Each number is 128 + 32 x the weight over the matrix's rms, rounded and kept within 0 to 255. Layers, rows and columns count from 0.

# layer 6 MLP down (transposed), 3072x768, rms 0.0263, rows 30-47, columns 640-767
[[112  86 119 121 229 140 163  94 137 131 127 114 142 183  92 111 129  87 164  72 148 178 166   9  97 110 108 148 151  91 141 150  96  86 135 167 105 133 173 146  95 123  90 103 154 119 162 170 162 116  99 133 106 123 115 127 142 138 110 164 102 155 130  87 114  94 127 123 157 153 126 111 150 142 132 132 184 142  94 173 116 172 119 152  99  67 156  91 158  88 143  82 155 144 100 142 143  86 101 182 188 154 100  93 127 124  83  33 175 127 167 174 147 151 198 122 168 105 144 165 178 136 134  79  19 154  87 137]
 [113 102 129 145 123 156 151 104 144 133 171  97 116 155  79  99  84 163  83 139 173 140 176 108 111 142 160 128 184  97 112 122 105 135 100 143 109 108 110 139 129 146 103 123 110  98 130 125 160 170 151 114 105 116  50 129 108  91 149 169 123 144 147 163  99 109 167 122  94 131 126 170 114  72 108  96 159 152 156 112 129 147 124 129 178 164 112 127 109 148 107 141 135 132  95 116  92 141 114 162 114  95 108 165 103 126 163 116 133 127 160 120  86 153  87 166 167 110 167 122  87 133 159 156 151 170 114 117]
 [155 132 134 129 106 146 113 149 148  87 129 156 128 118  94 110 134 128  75 161 143  90 177 119 102  77 112 186 166 133  70  96 100 103  80 127 111  92 104 109 183 177  98 123 141 151 170 176 139  89 175 162  83 115 124 117  79 131 155  86 172 167 164 185 133  99 100 175 123 131 217 117 136 123 170 105  51 133 148 110 168 177 174 132 153 146  96 107  43  78 175 116 113 135 118 159  99 134 144 186 106 152  88  53  79 197  84  77 123 103 176 115 137 145  96 143 148 111 104 137  81 123 203 148 149  92 134 149]
 [127  77  44 116 154 145 142 147 119 130 166 109 126 169 102  98 153 197 171 115  82 129 117 130 137 101 104 142 159 129 145  94 102 152  96 201 101 141  93 178 124  64 125 154 124 166 103 137 185 134 130 132 153 108 139 152 169 132 152 195 196 161 125 164  83 115 154 119 191  83 123  80 118 102 156  79 127 115  85 108  95 138 181 166 139 147 185 138 131 104 115 100 160  99 143 103 206 123 144 126 166 145 139 122 102  96 116 169 142 138 123  55 217 144  79 172 131 127  94  90 132 146 146 158 129 126 143  97]
 [139 111 137 153 156 144 100 178 183 145 187 120  79 153 147  78 112  94 151  63 109 143 137  98 147 159 141  86 147 107 182 206 159 123 102 132 198 161 124 150 130 170 144 153 128 164  81 136 144  71  96 115 131 105  73 148 139 122 184 217  69 124 103 100 162 161 101  74 145 100 112 118 222 154 158 137 112 135 159 124 105 102 133 115 122 162 103 172  70 167 197 179 128 142 137 163 112 125 117 152  90 155 141  89 177 137 151 137 119  91 150 165 108 106 167 129 163 120 135  96 170 177 117 142 107 116 145 176]
 [194 115 134 167 145 151  65 107 130 104 134 190 103 200 104 192 152 110  65 119 149 142 140  91 103 101 152 100  92  71 149  82 164 134 181 157 157 102 145 145 139 123  87 131  65 140 185 150 110 149  84 126 118  96 100 169 130 140 129  79  89 133  99 133  97 138 107 168 128 129 135  90 105 144 121  97 120 105 178 129  87 165 107 145  79 126 143 102 128 107  91 187 118 165 105 139 122 119 171 136 101 121 129  79 155 101  74  77  71 145  64 153 157 135 197 165 157 165 190 134  81 186 148 125 174 152 148 176]
 [132  73 150 161 116 106  89 127  94 104 161 109 126 116  90 170  74 143 111 172 136  86 106 150 113 131 147 112 122  41  97 100  94 175 146 154 134 131  58 159 112 129 117  89 159 173  99 132 136 135  84 120  82 202 135 129  97 157 107 109 127 130  97  81 123 117 182 163  98  61 148 135 101 115 137 165 191 110 112 136 146 129 140 176 131  92 157 109 108 127 169 105 132 153 148 153  56 166 127  99 141 113 169 125  77 142 160 141 109 109 108 139 100 156 101 135 195 101 128 152 137  83 112 123  53 128 109 177]
 [179 122 160 168 123 167 115 137 113 105 130 166  99  94 137 135 108 140  85  77 175 123 160 128 156 154 162 129 112 101 160 154  60 127 139 134 112 113 164  98  97  89 136 114  95 119 106 136 101 158  92 201  26 139 128 122 172 140 197 157 157 127  97 141 167 151 162 175 131 112 146 107 140 114 148 170 172 132 110 134  96 197 107 111  98  68 160 156 114  86 132 122 105 106  85 155 113  93 122 134 123 149 108  81 121 107  82 144 126  99  62  61 119 163 198 187 108  80 157 134 154 117 180 106  36  78 118  81]
 [147 157  96 162 191  89 116  96 110 160  79 169  88 142 118  59 119  72  21 128 119  63 128 154 176 127 179 114 105 122 124 137  97 101 127  93 161 115 116 159 125 103 106 117 184 160 174 130  82  82 229 128 125  87 153 127 116 128 197 166  89 203 160 150 149  59 157 169  99 126 164 119 149 104  92 165 149  93 192 100 103 130 122  99 121 177 160 140 143 179 136  83  79 122 123 115  98 148 113  95 110 102 162 108 147 155 139  90  73 130 170 120 170 159  78 138 108 109 103 136  68 130 130 148 122 188 131 162]
 [108 132 135 120 132 186 116 101 101 159 148 113 151  68 121 108 108 140 134 109 135 125 158 151  85  95 103  97 150  88 149 137 128 158 166 142 118 114 140 106 188 131 110 163  97 118  88 152 112 153 121  75 102 136 148  84 183 143  97 169 141 147 147 127 170 134 109 152  95  90 184 145 151 188 135 111 125 119 130 148 182 108 118 140 128 151 152  98 151  91 153 155 127 125 118 169 164 120 150 164 104 145 138 150 116 150 160 165 111 157 125 168  81 168 128 122 108 124  83 106 103 167 131 206 143 113  93 174]
 [115 151 131  95 107 104 130  64 137 150 149 146 161 138 119 162 148 121 117 106 123 142 162  81 102  31 143 113  89 159 107 101 125 133 118 144 118  75  94  98 131 148 176 116  79 115 149 141 144 115 122 155 144 175 149 164 117 140  70 120 167  18 147  88 125  83 115 146 207  91 159 129 134 109 138 149  72 147 147 149 120 133 107  77 184 148  94 109 104 124 117  95 108  94 197  84 164  72 101 116 147 145  94 110 149 141 255  81 164 147  78 143  99  79 255 103 127 177 206 133 114 160 102 148 135 146 105 141]
 [106  98 153 106 130 112 143 117 112 112 150 139  96 141  95 167 162 100 134 118 190 106  71 109 165 133 131 126 115 114 136 121 173 134 154 117 149 183 120 133 145 150 125 130 187 153 123 113 100 145  76 142  88 133 103 131 144 171 154 102 169 108 134 124 106 145 156 138  84  78 112 140 137 117 153 163 135  95 125 172 130 148 136 199 123 147 137 119 103 134 152 103 156 202 123 147 122 137 100 106 173 152 137 102  69 120 122 131 109 139 127 156 134  82  45  81  96 104 154 178 190  78 130 151 100 159 120 138]
 [175 103 150 120 160 123 130 167 127 143 194 103 126 165 115  96  64 153  85 134  59 124 192  88 126 148 126 103  60 113 109 129 130 140 153 108 101 142 137 160 105 115 116 152  74 193 125 189  86  76  45 101 195 110 183 113 103 162 147 119 135  81 146 160 101 195 140 185  84  96 108 146 144 143 115 156 187 146 131 121 149 104  72  42 102 143 147 129  98 128 135 116 195 104 160 137 122 166 104 165 160 135 138 114 220 112 170 107  96 170 121 118  85 155 132  87 133  96 132  89 139 183 144 108 146 131 131 128]
 [210  99 178 123 115 152 124  91 112 108 114 130 179  66 132 121  78 162 124 136  78 143 120 120 151 183 163 125 131 144 159 126 103 139 112 108 164 143 140 139 122 128 150 135  98 118 144 102 116  55 171 122 153 118 128 156 175 121 151  91 155 117 135  92 136 133 132 139  78 170 120 116  87 161 144 108 127 160 145 135  63 131 140 142 109 101 106 108  84 121 149  82 166 156 110 128 116 160 166 146 124 137  85 159 130 114 186 151 106  99 124  84 107 127  52 157 149 144  91  93 140 180 117  83 129 146 127 102]
 [141 106 136 115 117  91 236 142  85 105 105 116 151 106 137 139 105 106 134 151 104  92 152 133 126  93 171 138 150 102  91 145 193 124 153 149 139 133 111 108 127 108 183 190 148 135 162  52  88  63 111 114 104 140 100 104 170 149 161 138 126  56 130 160 110 126 117 166  67 117  75  97 138  25 132 109 103 119 107 130 133 154 156 104 136 127 171 118  96 127 168 111 116 140 151 123 162 114 158 122 149 157 146 110  80 145 123 139 147 156  55 199  95  93 136 105 157 135  82 115 166 174 125  99 129 146 113 116]
 [152  93 102  95  92 128 127 116 156 103 127  62 164 125 161 192 129 106 141 183 134 118 100 119  94 159  94 117 146 150  91  84 114  78 136  87 133  73 138 159 157 162 146 176  75 138 127 127 217 115 107 116 123  98 116 172 120 142 129 140 145 136 133 165 152  72  95  80 181 113  72 114 123 174 123 102 137 117  74 138 106 119 125 142 162 151 108 140 169 123 138 153  93  39 128 162  87 153 158 120 116 152 149 157 188 155 177 124 188 108  59 123 143 169 190 101 126 135 109 195  81  58 140 163 126 116 130 119]
 [102 139 134 176 118  84 172 157 151 140 102 157  93 113 156  96 131 154 125  79 122  98 175 118  75 160 159 150 151  64 141  96 146 101 137 138  87 116  72  36 127 113 155 135 138 140 137 154  78 111 111 104 193 105  71 146  16 122  38  70 111 151 162 131 165 110 130 128 130 154  95 115 171  93 137 159 156 131 152 117 138 135 154 165 134  40 129 130 114 124 135 131 107 114 137 140 130 129 146 182 135  95 104 135 190 119 158  35 188 146 169  83 127 106 161  94 146 108 151  86 124 123 224 129 114 118  76 157]
 [137 139  98 116 142 122 128 100 122 167 163 158 114 139 158 150 178  99 122 135 131 148 119  83 114 136 122  86  92 159 155 157 108 153 133 125 146 112 168  95 129  87 138 105 100 141  92  87 149  92 110 125 134 173 127 125  58  55 106 143 126  65 147 168  88  93 141 163 135 122  86 137 103  63 166 151 111  98  70 100 133 134 136  70 154 154  55  91 176 120 131 138 125 110 147 142 100  99 133  70 153  91  95 156 119 115  98 166 114  68 189 136 168 111 154 122 152 130 137 134 134  72  31 108 183  95 172 122]]
# layer 6 MLP gate, 3072x768, rms 0.0417, rows 31-48, columns 640-767
[[103 165  60 128 168 124 121 137 231 114 131 125 147  89  90 128 106 143 109 142  77 157 122 188 133 100 126 152 151 122 150 164 170 117 130 154  93 177 145 105 151  94 117 119 161 172 118 130  73 104 135 112  93 167 123  93  92 151 144 142 108  95  98 133 125 103 124 137  68 144 196 106 126 155 120 121 145 125 134 131 160  52 110 185 102 121 167 156 119 167  97 176  85 126 127  93  85 106 150 117  78 109 110 125 162  97  97 182 135 138 115 134 125 156 113 151 162 116 126 114  93 169 201 126 138 125 174  92]
 [ 77 136 156 127 160 102 132 118 132 181  86  82  62 126 199 175 131 134  89 129  63 142 123 121 106 106 155  38 177 121 168 148 114 212 150 143 155 103 148 159 128  93 214 177 168 117 186 101 154 169 116  86 138 139 131  82 147  78  98 181 120 117 147 158 143 117  98 130 184 212  58 110 129 148 157 148 159 105 132 163  95 114 157  93 102 176  91 119 171 130 111 148 154 138 141 123 157 169 155 139 104  94 140 114 171  68 149 165 145 150 170 164 128 154 160 130  76  96 148 118 151 196  95 175 160 143 117 149]
 [169 124 112  85 127  95  71 158 130 147 145 158 133 141 135 125  81 115  99 121  98 149  58 138 152 119  87 130 157 100 136 128 124  69 154  94  98 133 130 109 129 113 138 145 194  92 109 118  92 146 118  67 106 168 186 145  98 160 117 132 147  67 130 180 153 130 133 103 107 150  42 115 106  98 112 175 184  64 155 127 143 116 104 172 158 105 109 134  77  95 137  95 160 119 156 139  95 133 140 105 113 104 179 151 160 127  81  93 127 122 146 135  86 139 134 125 137 163 119  89  71 164 136 212 108  52  41 127]
 [113 131 100 105 199 124 171 171  89 116  82  85  64 117 131 139 148  91  99 131 105 133  83 109 171 163 144 122 127 102 146 160 150 204 145 123 130 104 102 131 128 139 114 174 158  86  91 171 160  83 107 157 131 127  86 160 147 144  90 191 177 146 146 108 166 148 126 147 132 154 131 142 178 131 112  69 140 171 133 165 136 134 152 124 148 164 107  75 113 130 171 184 141 119 120 107 118 114  94 178  97  79 132 101 157  94 125 145 120 160 166 151 164 166 124 119 106 143 150 196 123 158 130 252  91 114  94 161]
 [103  85 153 175  86  91 102 202 137 174 128 159 124 104 137 130 165 139 118 173 155  76 148 112 125 132 197  86 167 134 145 112 116 110 177 183 157 186 127 127 125  88 174 114 147 182 192  75  63 157 134 142  99 143 114  98 121 124 171  87 116  90 123 184 202 123 159 139 105 142 154 153 160 128 142 105 181  78 176 135  92 143  74 177 137 114 167 146 113 158  77 173 162  99 168 123 114 166 205 126 127  98 160 157  95  45 137 110 165 148 164 139 127 150 148  70  60 113 113  84  58  53 109 163  95  89 124 114]
 [ 82 138  99 147 120 102 122  96 126  92  38 155 144 129 166 152 104 196 116 148 149 128  92 161 159  67 157 162  76  97 136  81 118 126 124 104 107 119 118  84 159 184  86 134 113 116 119 132 108  79 108 148 161 116 102 100 133 110 156 142 122 115  83 182 140 131 132 140 150 108 114 184 105 121 130 164 154 147 208 140 181  71 129  58  75 141 123 180 132 125 133  68  93  56 137 126 147 154 138 172 124  65  98 152 120 127  95 120 110  99 125 131  91 142 134 103 154 111 105 134  92  98 154 151 157  98 157 117]
 [138 154 120 187 149 121 120 179  90 134 119 136 166  77 121 129  83 128 108 125 138 104 122 134 186  67 124  77 179 144  97 168 112 140 121  96 117 129 179 151 145 116 107 134 193  91 179 115 131 141 112 148 138 137 179 126 199 122 123 157 136 148 109 177  73 168 196 128 185 106  81  94 109  90 127  56 138  98 157  97 153 138 123 109 125 138 157 117 141 122 106 106  87  73 108 198 154  98 136 146 140  98 132 138 118 179 129 129 122 134 115 128 104 171 120  92  68  82 125 107 155 130 149 139 137  94 112 112]
 [123  95 122 180 117  98 156 108 169 147  87  95 132  74 124 177 203 140 153  99 105 208 144 138 121 115 127 158  64 118 144 142 191 128 143 189 141 176 134 117 172 122 149 108  69 133 123 145 129 139  98 121 106 112  80 155 113 131 106  93 121 145 130 134 104 125  63  78 161 131 121  65 125 147 138 140 181  82 143 124 101  92 119 148 156  71  73 152  66 118 159 145 161 133 112 128 129  60 186 153 143 123 108 142 156 114 107 132 181  87  56 155 139 138 112 137 139 128 133 116 190 131 121  92 152 109 195  86]
 [157 143 125 163 133 127 122 140 135 109 151 175 129 114  93 143  71 114  84 145 160 135 129 119 110 119 100  92 115 167  70 165 141 131  74 114 149 161 151 111 163 137 139 159 121 171 150  90 144 104 101 176 153  95 124  95 134 128 111 112 166 157 143 121 105 146 142 157 120 103 122 167  80 102 120  69 132 105 159  69 138 128  39  65 167 138 152 139 120 130 113 156  97 110  80 128 112 108 142 120 107 135 140 121 160  98  74 100 136 153 130  97 110 133 112 166 112 166 122 156  53 151 113 120 115 135 171 180]
 [144 104 168 144 187 119 139 136 123 124 125 172  36 120 149 186 144 136 146 126 104 139 139 173 163 136 108  69 135 172 101 130 104 139 154 106 116 107 136 114 156  50 121 161 121 118 121  59 131  90  97  98 164 131 146 129 138 114 105 139 104 104  67 145 163  73 129 135 111 177  83 130 122 198 109 133 107 105 188 137 158 143  98 192 153 109 176 160 132 150 102 126  99 170 149  94 114 137 160 129  94 105 131 116 154 139 134  96 129 161 147 140 131 164 137 104 153 136 142 120 139 166 124 175 153 113 115 117]
 [ 91 161 140 162 125 143  70 135 128 121  94 137 144 150 180 103  59 118 101 134 170 137 112 144 129 122 139 152 163 119 123  99 109 146 142 157 131 194 151 116 131 160 199 136 104 147 116 162  71 132  86 162 123 126 175 143 114 134 161 113 174 221  71 164 119  97 118  94  78  99 131 152 178  94 129 160 155 129 187  62 118 112 169  92  93 101 171 171 146 134 188 114 142  87 140 129 128 155 158 126 184  96 124  72 137 137 154  65 159 119  85 116 184 117 117 129 169  70  96 126  74 131 182 108 108  97 208 137]
 [127 103 120 117 133 175 175 187 183 109 114 108 121 166  82 159 102 163 125 166  99 133 109 140 109 153 107 121 143  33 122 164  86 102 106 185 201  96 129 120 174 117 112 106 135 149 100 108  87 122 104  95 121 111 133 165 131 122 145 118 154 111 129 136 165 120 179  98  88 184  83 130 159 134  92  95 199 141 137 133 108 125 138 146 137 156 112  87  45 153 132 140 166  96 111 110 175 160 159 132  61 100 123 139 121 125 148 146 126  95 162 146 109 155 176 120 159 103  90 117 131 168 185 126  86 133  98 193]
 [106 114 117 134 142 126 122  75 117  76  42 147 135 153 184  98  98  88  94 133  97 147 115 147 107 113 162 151  66 119 116 108 131 200 209 145 125  95  92 104 124 143  80  79 141  95 145 102 158 129 118  65 164 104 133  91 198 172 115  96 150 145 148 138 126 192  80 126  89  60 183 152 110 180 151 142 156 100  64 132 148 116 114 125 112  86 130 116 133 141  95  60 107 168 119 101 152 195 122 132 179 137  93 161 136 105  34 124 139 101 124 100 124 159 144 117 121 156 103 172 114 130 189 133 153 108  93 167]
 [ 74 138 142 121 125 116  51 117 153  92  70 144 158 113  58  97 183 140 102 132  98 162 116 157 104 109 138 135 110 139 139 157 112 174 124  88 135 170 109 138  87 116 149 132  51 114 131  90 148 108 118 107 113 125 151 129 211 206 168 133 114 136  50 179  99 155 100 108 181  99  66  91 142 143 164 139 129 130 139 134 172  73 166 100  88 188  98 116 128 103 138  61 183  70 150 123 160 125 163 139 150  96 148 180 134  72 223 168 104 107 155  86 144 180 101  77 181 123 121 153  86 163 140 141 148 112 148 166]
 [107 136 169 144  75 147  87  99 172 177 157 132 137 139 166 114  93 112  73 119 145  91  67 221 157 128 141 182 151 116 137 111 126 135 143 139 113 130 107  65 115 170 164 125 145 129 159 163 134 146 126 105 124 116 136  75 114 128 108 158 151 165 140 156 161 117 134 163 105 143  95 161 146 123 107 103 168  99 196 135 140 119 131 131  63  70 120 124  83 199 152 104 146 136 113 166 103  97 100 170 181 122 163  92 148 163  70 133 177 144 129 108  69 110 102  81 116 127 117 122 112  80  75 159 173 152  74  93]
 [114 105  90 191 118  72  99 105 147 134  96 154 129  38 139  98 151 165 146 103  71 177  98 175 137 114 208 133 153 117 149 187 118 107 107 132  67 141   3 163 117 132 114 148  88  80 161 173 119 132  88 121 155 101  44  73 113 133 152 201 158 130 129 219  51 107 125 132 105 122  89 128 139  98 138 140 173  64 167  58 135 136 140 142 126 103 129 156 140 134 164 147 152 141 152 184 117 112 218 144 120 104 130 146 149 138 130  70 126 113 127  69  83 137 158 117 171 104  98 137 145  93 136 227  97  74 133 116]
 [ 80 211 129 102 100 142 171 155 176 166  92 130  93 101 172 132 107  89 123 154  89 136 163 134 126 102  89 132  78 131 178 116 106 175 136 106  98 161  99  66  98  71 103 103 141  79 174 180  80 142  80  92 125 101 107 135 155 129 115 148 173  75 115 163 126  56 114 137 167 105  31 169 144 120 107 108 155 149 166  91 204 129 102 141 132  99 126 150 164 119 184 177  85  85 123 146 112 126 204 137 133  97  59  93  80 120 114 134 130 114  37 104 106 141 152 136 102 164 161 119 105 150 147 112 168  93 165 193]
 [205 152  65 142 146 126 130 136 115 131 117 112 129 157 123 129 183 177  95 143  80 116 138 129 157  85 143  65 139  88  98 159 140 129  71 103 142 117 165 113 103 148 126  77 135 176 145 164 111 133 132 119 129 141 164 137 123 144 182 121  90 145 138 131 139 166 161 170 119 176 111 182 124  90  83  96 160 148 221  46 125 133 131 147 108 184 110  71  71 149 148 154 139 138  66 124 158  99 142 137 100 118 155  37 115 136 147 115 114  83 152 148 163 112 162 187 113 140 160 161 132  98 109 162 149  88 127 145]]
# layer 6 MLP up, 3072x768, rms 0.0389, rows 31-48, columns 640-767
[[158 156 101 212  92 158 116 128 151  80 160 125 181  72 137 191  82 192 171 127 192 111 172 220 136 115 141 161  64 144 110 138 176  44  86 169 131 143 123 135 115 150  96 143  68 149 131  93 170 127 107  93 118 112 103 178 109  90 110 152 173 178 154 101  74  92 113 160 146 115 151 161 132 103 158 137 149 141 145 147 143 161  67 113 173 148 142 158 139 129 105 109 192 149  99 114  75 107  62 110 126 149 210 149 151 126 162  92 139 102  94 139 156  94 151 114 153  69 109 147  95 136 125  98 135 124 119 101]
 [177 123 131  96 124 165 148 117  67 116  99 165 106 140 101 101 113  72 130 147  95 140 123  95  70  96 136 174 122 101 146  90 149 130  88 133  83  79 139  73 121 190  92 161 144 138 206 112 140 162 155 139  96 119 127 170 147  99  91 117 147 128 121  96 122 141 117 114 120  85 101 139 163 114 104 112 110 200 110  88 123 127  99 183 175 137  91 156 110 127 128 121 152 132  81 103 127 127 120 118  97 162 164  93 141  93  84 182 125 138 147 130 139 104 156 194  88  88 117  64  88 144 102 126 134 144 132  97]
 [130 158 133 146  92  65 113 188 118  71 112 159 105 115 109 138 178 116 112 104 161 108 119 123 109 104 153 121  54 167  94  83 144 127 125 217 129 129  51 143 146 161 129 184 181 161 100 138 177 130 138 138 115 125 160 130 103 147 109 148 181 119 131  81  61 121 153 102 122 148 158  64 133 150 140 154 153 168 175  98 135 183 142 141 113 139  89 119 101 173 127 138 173 171 155 100 157 122 124 162  93 140  94 101 154 126 158 131 151 123 127  91 110 138  96 124 119 159 173 124 154 107  73 124 117 161 124 105]
 [152 133 115 123  85 117 117 131 153 123 130 143 183 167 104 140 118 116 150 138  69 110 157 159 131 106 101 119 121 107 126 125 141 127 104 129  86 141 123 141 183 119  76  90  92 136 162 121  91  92 119 118 125 150  37 108  97 150 130 150 129  24 133 115 189 130 109 120 118  79 121 123 154  74 142 134 136  73  71 131 146 108 153 127 222 113 175 113 149  82 117 137  78 112 135 156 142 150  82 102 112 136  62 127 210  69 174  96 158 114 111 148  90 147 111 121  96 147 114 157 100 147 138 121 115 114 172 199]
 [144 163 135 114  58 114 161 140 127 144 145 116  92 127 188 148 161  79 133  91 122 131 175  95 104 113 171 131 155  63 200 169 151 160  61 193  90 149 112 148 131 195 130 191  91  71  79 111 120  38 115 134 156  75 114 149 108 221 107  90  67 168 130 100  91 126 154  96 102 162 109 139 151 108 122 172 160 141 129 130 113  88 101 140 153  94 131 146 132  71  99 116 159 110  77 153 106 136  91 134 128 124 171 218 123 168  80 105 116 128 115 117 127 118 137 126 136 138 138 186  84 128 149 120 159 128 115 135]
 [156 113 128 136 111 146 101 135  94 169 101 136  95  62  95 129 132  91 118 205 110  78 139  93 132 170 118 109 108 120 126  83 144 132 133 136 161 114 112 117  94  92 108 155 132 136  91 135 123 145 133 173 104 147 105 139 151 167 188 105 146 107 119 102 132 153 149  74 122  96 120 101 137  98 153  92 143 105 104 190 155 134  89 197 110 160 109 171  98 155 164 137 130 147 154 112 124 196  62 121 114 105 101 115 112 106 111 185  99 128 140 126 123 110 119 144 143 136 107 152 143 107 156 144 207 154 143 184]
 [165 182 106  71  82 156  84  96  89 132 129 119  51 163 137 159 125 107 127 107 163  77 144 165 107  79 161 148 139  71 129  97 184 144 180 173 177 108 164 146 149 150 110 137  82  80 125 106 154 149 107 188  98 177 109 124 109  83 203 157 109 102 126 155 195 168 145 154 117  80 161 103  97 108 134 123 149 143 133 131 150 119  47 144  35 119 185  99 134 116 156 155 173  56 106 158 158 110 102 107 102 145 114 124 124 131 151 140 117 163 126 130 136 141 142 106  89  89  99 187 170 151 129  92  98 107 128  83]
 [198 101  91 195 126 145 108 117 122 128  78  62 137 142 104 144 137 151 138 165  98  60 153 119 197 144 140 142 144  85 136 194  43  79 121 138 178 135 159 183 107 155 123  98  59 115 163 125 125 118 139 111  98  74 184 120  99  99 112 128 126 149 141  91  86 119 100 115 133 122 171  99 114 102 171 126 141 129 115  99  79 145 124 172 162 147 177 153 133 120 192 100 118 153 125 153 111  57 155 139  76  98  75  66  66 121 122 106 113 127 133 112 118 139 154 170 177  79 161 135 171 103 171 128 126 137 172 134]
 [165 160  73 160  76 150  75 163 110 201 124 164 141 123 130 169 173 158 125 162 130 132 108 101 150 108 196 111 130 124  58  75 101  68  70 164 114 102 187  66 135 110 137 131  93 107  98 126 159 115 115 181 109 178 125 118 109 128 142 127 133 207  48 130 100 100  82 107 196 100  93 166  76 124 152 142 154 101  91 177 106 155 197  94 117 132 116 175 137 111  69 124  97 182 128 102 135 143 146  73 121 159 122 106 195 125 103 128  93 150 162 144 169 123 118 121 140 143 164 178 115 110  75 149 159 163 168 112]
 [111  86 117 153 145 134  87 128  66 101 206 146 139  93  98 154 151 164 132  46 160 137 163 147 125  68 158 129  98  95 193 183 163  88 115 166  92 151  85 124 100 170 192 120 102 124 177 137 112 150 140 151  95 163  94 126 134 166 131 137  81 108  93 148 162  61  79  98 114 142 118 108 103 116 118 128 114  76 156 140 143 126 152 111 188 120 147  97 189 136 139 124 142  98 156 106 143  84 131 163 143 124  90  81 226 149 195  92 149 116 113 135 123 153 150  91 161 179 100  70  62 157 129  78 122 125  84 129]
 [ 90 110 142 115  85  84 121 198 103 148 125 160 140  88 130 134 120  69 142 116 145 127  90 120  92 172  79 122 123 104 138  75 107 106 103 126 138 162 179 120  69 126 138 119 120 119  69 125  98  80 102 120 151  36 131 106 129 124  94 144 147 134 160 128 165 113 103 107 170  86  99 162  70 125 115  72  95 116 134 147 159  89 121 100 160 112  98  83 154 152 114 100 137 158  85 122 119 156  74 184 144 154 171 175 160 101 119 126 148 100  93 177  96 120 132 156 150  80 149  70 147 118 161 127 170  87  82  69]
 [ 81  75 139  75 138  94 165 130  91 191 148  91 121 177  80 148  99 100  64 122 112 100 131 127 123 132 141  78  82 120 136 175 179 170 126  93 120 175 137 162  81 171 159 179 120 179 125 147  96 101 113 107 127 166  89 105 122  79 155 125 152 131 132 111 115 192  64 120 135 156  93 177 101 164 107 100 133 143 149 162 136 135 139 113  99 102  85 131 115  96 158 132 188 151 180 130 116 176 146 127 173 114 178 134  96 114 114 112 141 158  88  95 170 100 130  65 173 121  99 144  96 118 114 143  94 123 113 111]
 [121  98 143 113 125 146 128  89 117 146 126 111 143 119 142  95  91  94 160 182 117 187 156 149 134  91 125 152 144 122  91  90 142 112 132  73 176  87 125 206 200 177 186  97 138  86 148 137  94 177 138  69 122 123 188  80 102 184 159 153 144 111 106  98 171 239 154  95 152 124 126 150 110 105  91 101 147 115 105 171  82  65 107 134 104 183  63 112  89 134 122 186  90  55 104 107 123 134 149 175 143 136  72 101 161 109 140 135 145 119 117 125 119 114 135 100 114 140  53 127 126 113 128  78 162 147 117 159]
 [ 97 131 124 139 134 114 104 157 183 141 149 119  94 150 151 142 113 116 108 193 163 132 128 141 195 161 108  99 124 115 152 190 163 170 154  78  67 177 155 139 101 162 156 133 163 165 136 129 162 138 115 173 126 126 150 163 186 132 215 130 103 132 142 122 148 131  93 106 117 172 170 155 143 102 143 121 110 101 154 116 135 148 110 127 129 134  59 120 140  68 180  86 132 149 231 145 132  94 135 141 127 125 129 106  83  96 110  97 103 148 129 106  92 126 115 129 104 138 112 178 124 125 121 117 181 132 150 141]
 [148  98 148  86 159 133  81 206 136 156  40 184 150 181 103 154 146  46 133  43 115 142 114 151 145  94  91  92  90 160 161 113 177 108 139 117 109  97 181 111  98 146 172 172 128 129 141 182 120 150  95 100 135 149 211 125 155 139 133 164 151 101 159 162 120 164  93 131 118 138 122  77 123 175 141 124 165 140  94 149  94 105 127 168 120  95 153 110 181 187  90 158 155 127  93 121 109 158  96 114 123 152 101  97 144  87 125  89 111 131  94 181  97 116 101 164  94 140  75 179  72 150 126 159 146 114 110  88]
 [ 71 143 116 161 140 101 146 153  98 153  93 115 174  94 159 154 153  90 110 120  97 113 129 111  97  97 140 121 116  60 130 162 116 152 150 176 150 125 158 132 129  51  71 107 144 203  86 148  94 136 159 202 128 146 153 108 157 132 131 165 141 181 141 149 149 171 109 170 135 157 131 119 146 135 123 131 117 150 132 168 130 177 162 168 138 179 107  72 127 163  98 112 160  95 169 119 116 114 151 131 113 123 188 115 134 161 172 115 139 139 111 131  94  56 115 163 110  82 135 154 171 118 106 129 132 118 164  90]
 [123 152 121 104 104 120 111 105 133 198 131 148 136  92 170 111 127 205 104 152  96 155 170 110 158  91 148 107 155 168 113 170 148 118  88 201 165 176 117  80  95  81 102 132 176 145  89 124  93  87 134 132 141 146 117  73 139  86  80 168 123  96 167 121 130  88 124 169 156 109 140 109 121  84 136 155 145 109 120  96 107 105 145 150 162 100 121 183 107 124 124 132  73 123 152 141 216 100 109  89 111 102  92 123 153 140  76 168 138 117 151 126 128 119 107 139 154 120 157 166 100 142  86 156 148 159  94 157]
 [ 78  61 113 210 146  56 136 101 131 103 136 150 152  66 162 170 140 179  87  71 103  96 117 110  99 152 112  85 149  94  35 153 106  51 135 131 135 108 118  99 118 180 188  91 130 153 128 101  83 143 121 158 124 180 103  90 119  91 131  90 156 138 173 148 182 117 197 136  75 126 172 157 124 120 116 142 155 108 142 155 162 116 163 135 129 137 101  97 109 126 175 104 112  89 105 149  84 124 169 152  69 105 191  93 161 161 147 131 143 112 122 154 124 179 139 121 165 144 140  25 152 168 171 128 120 142 129  90]]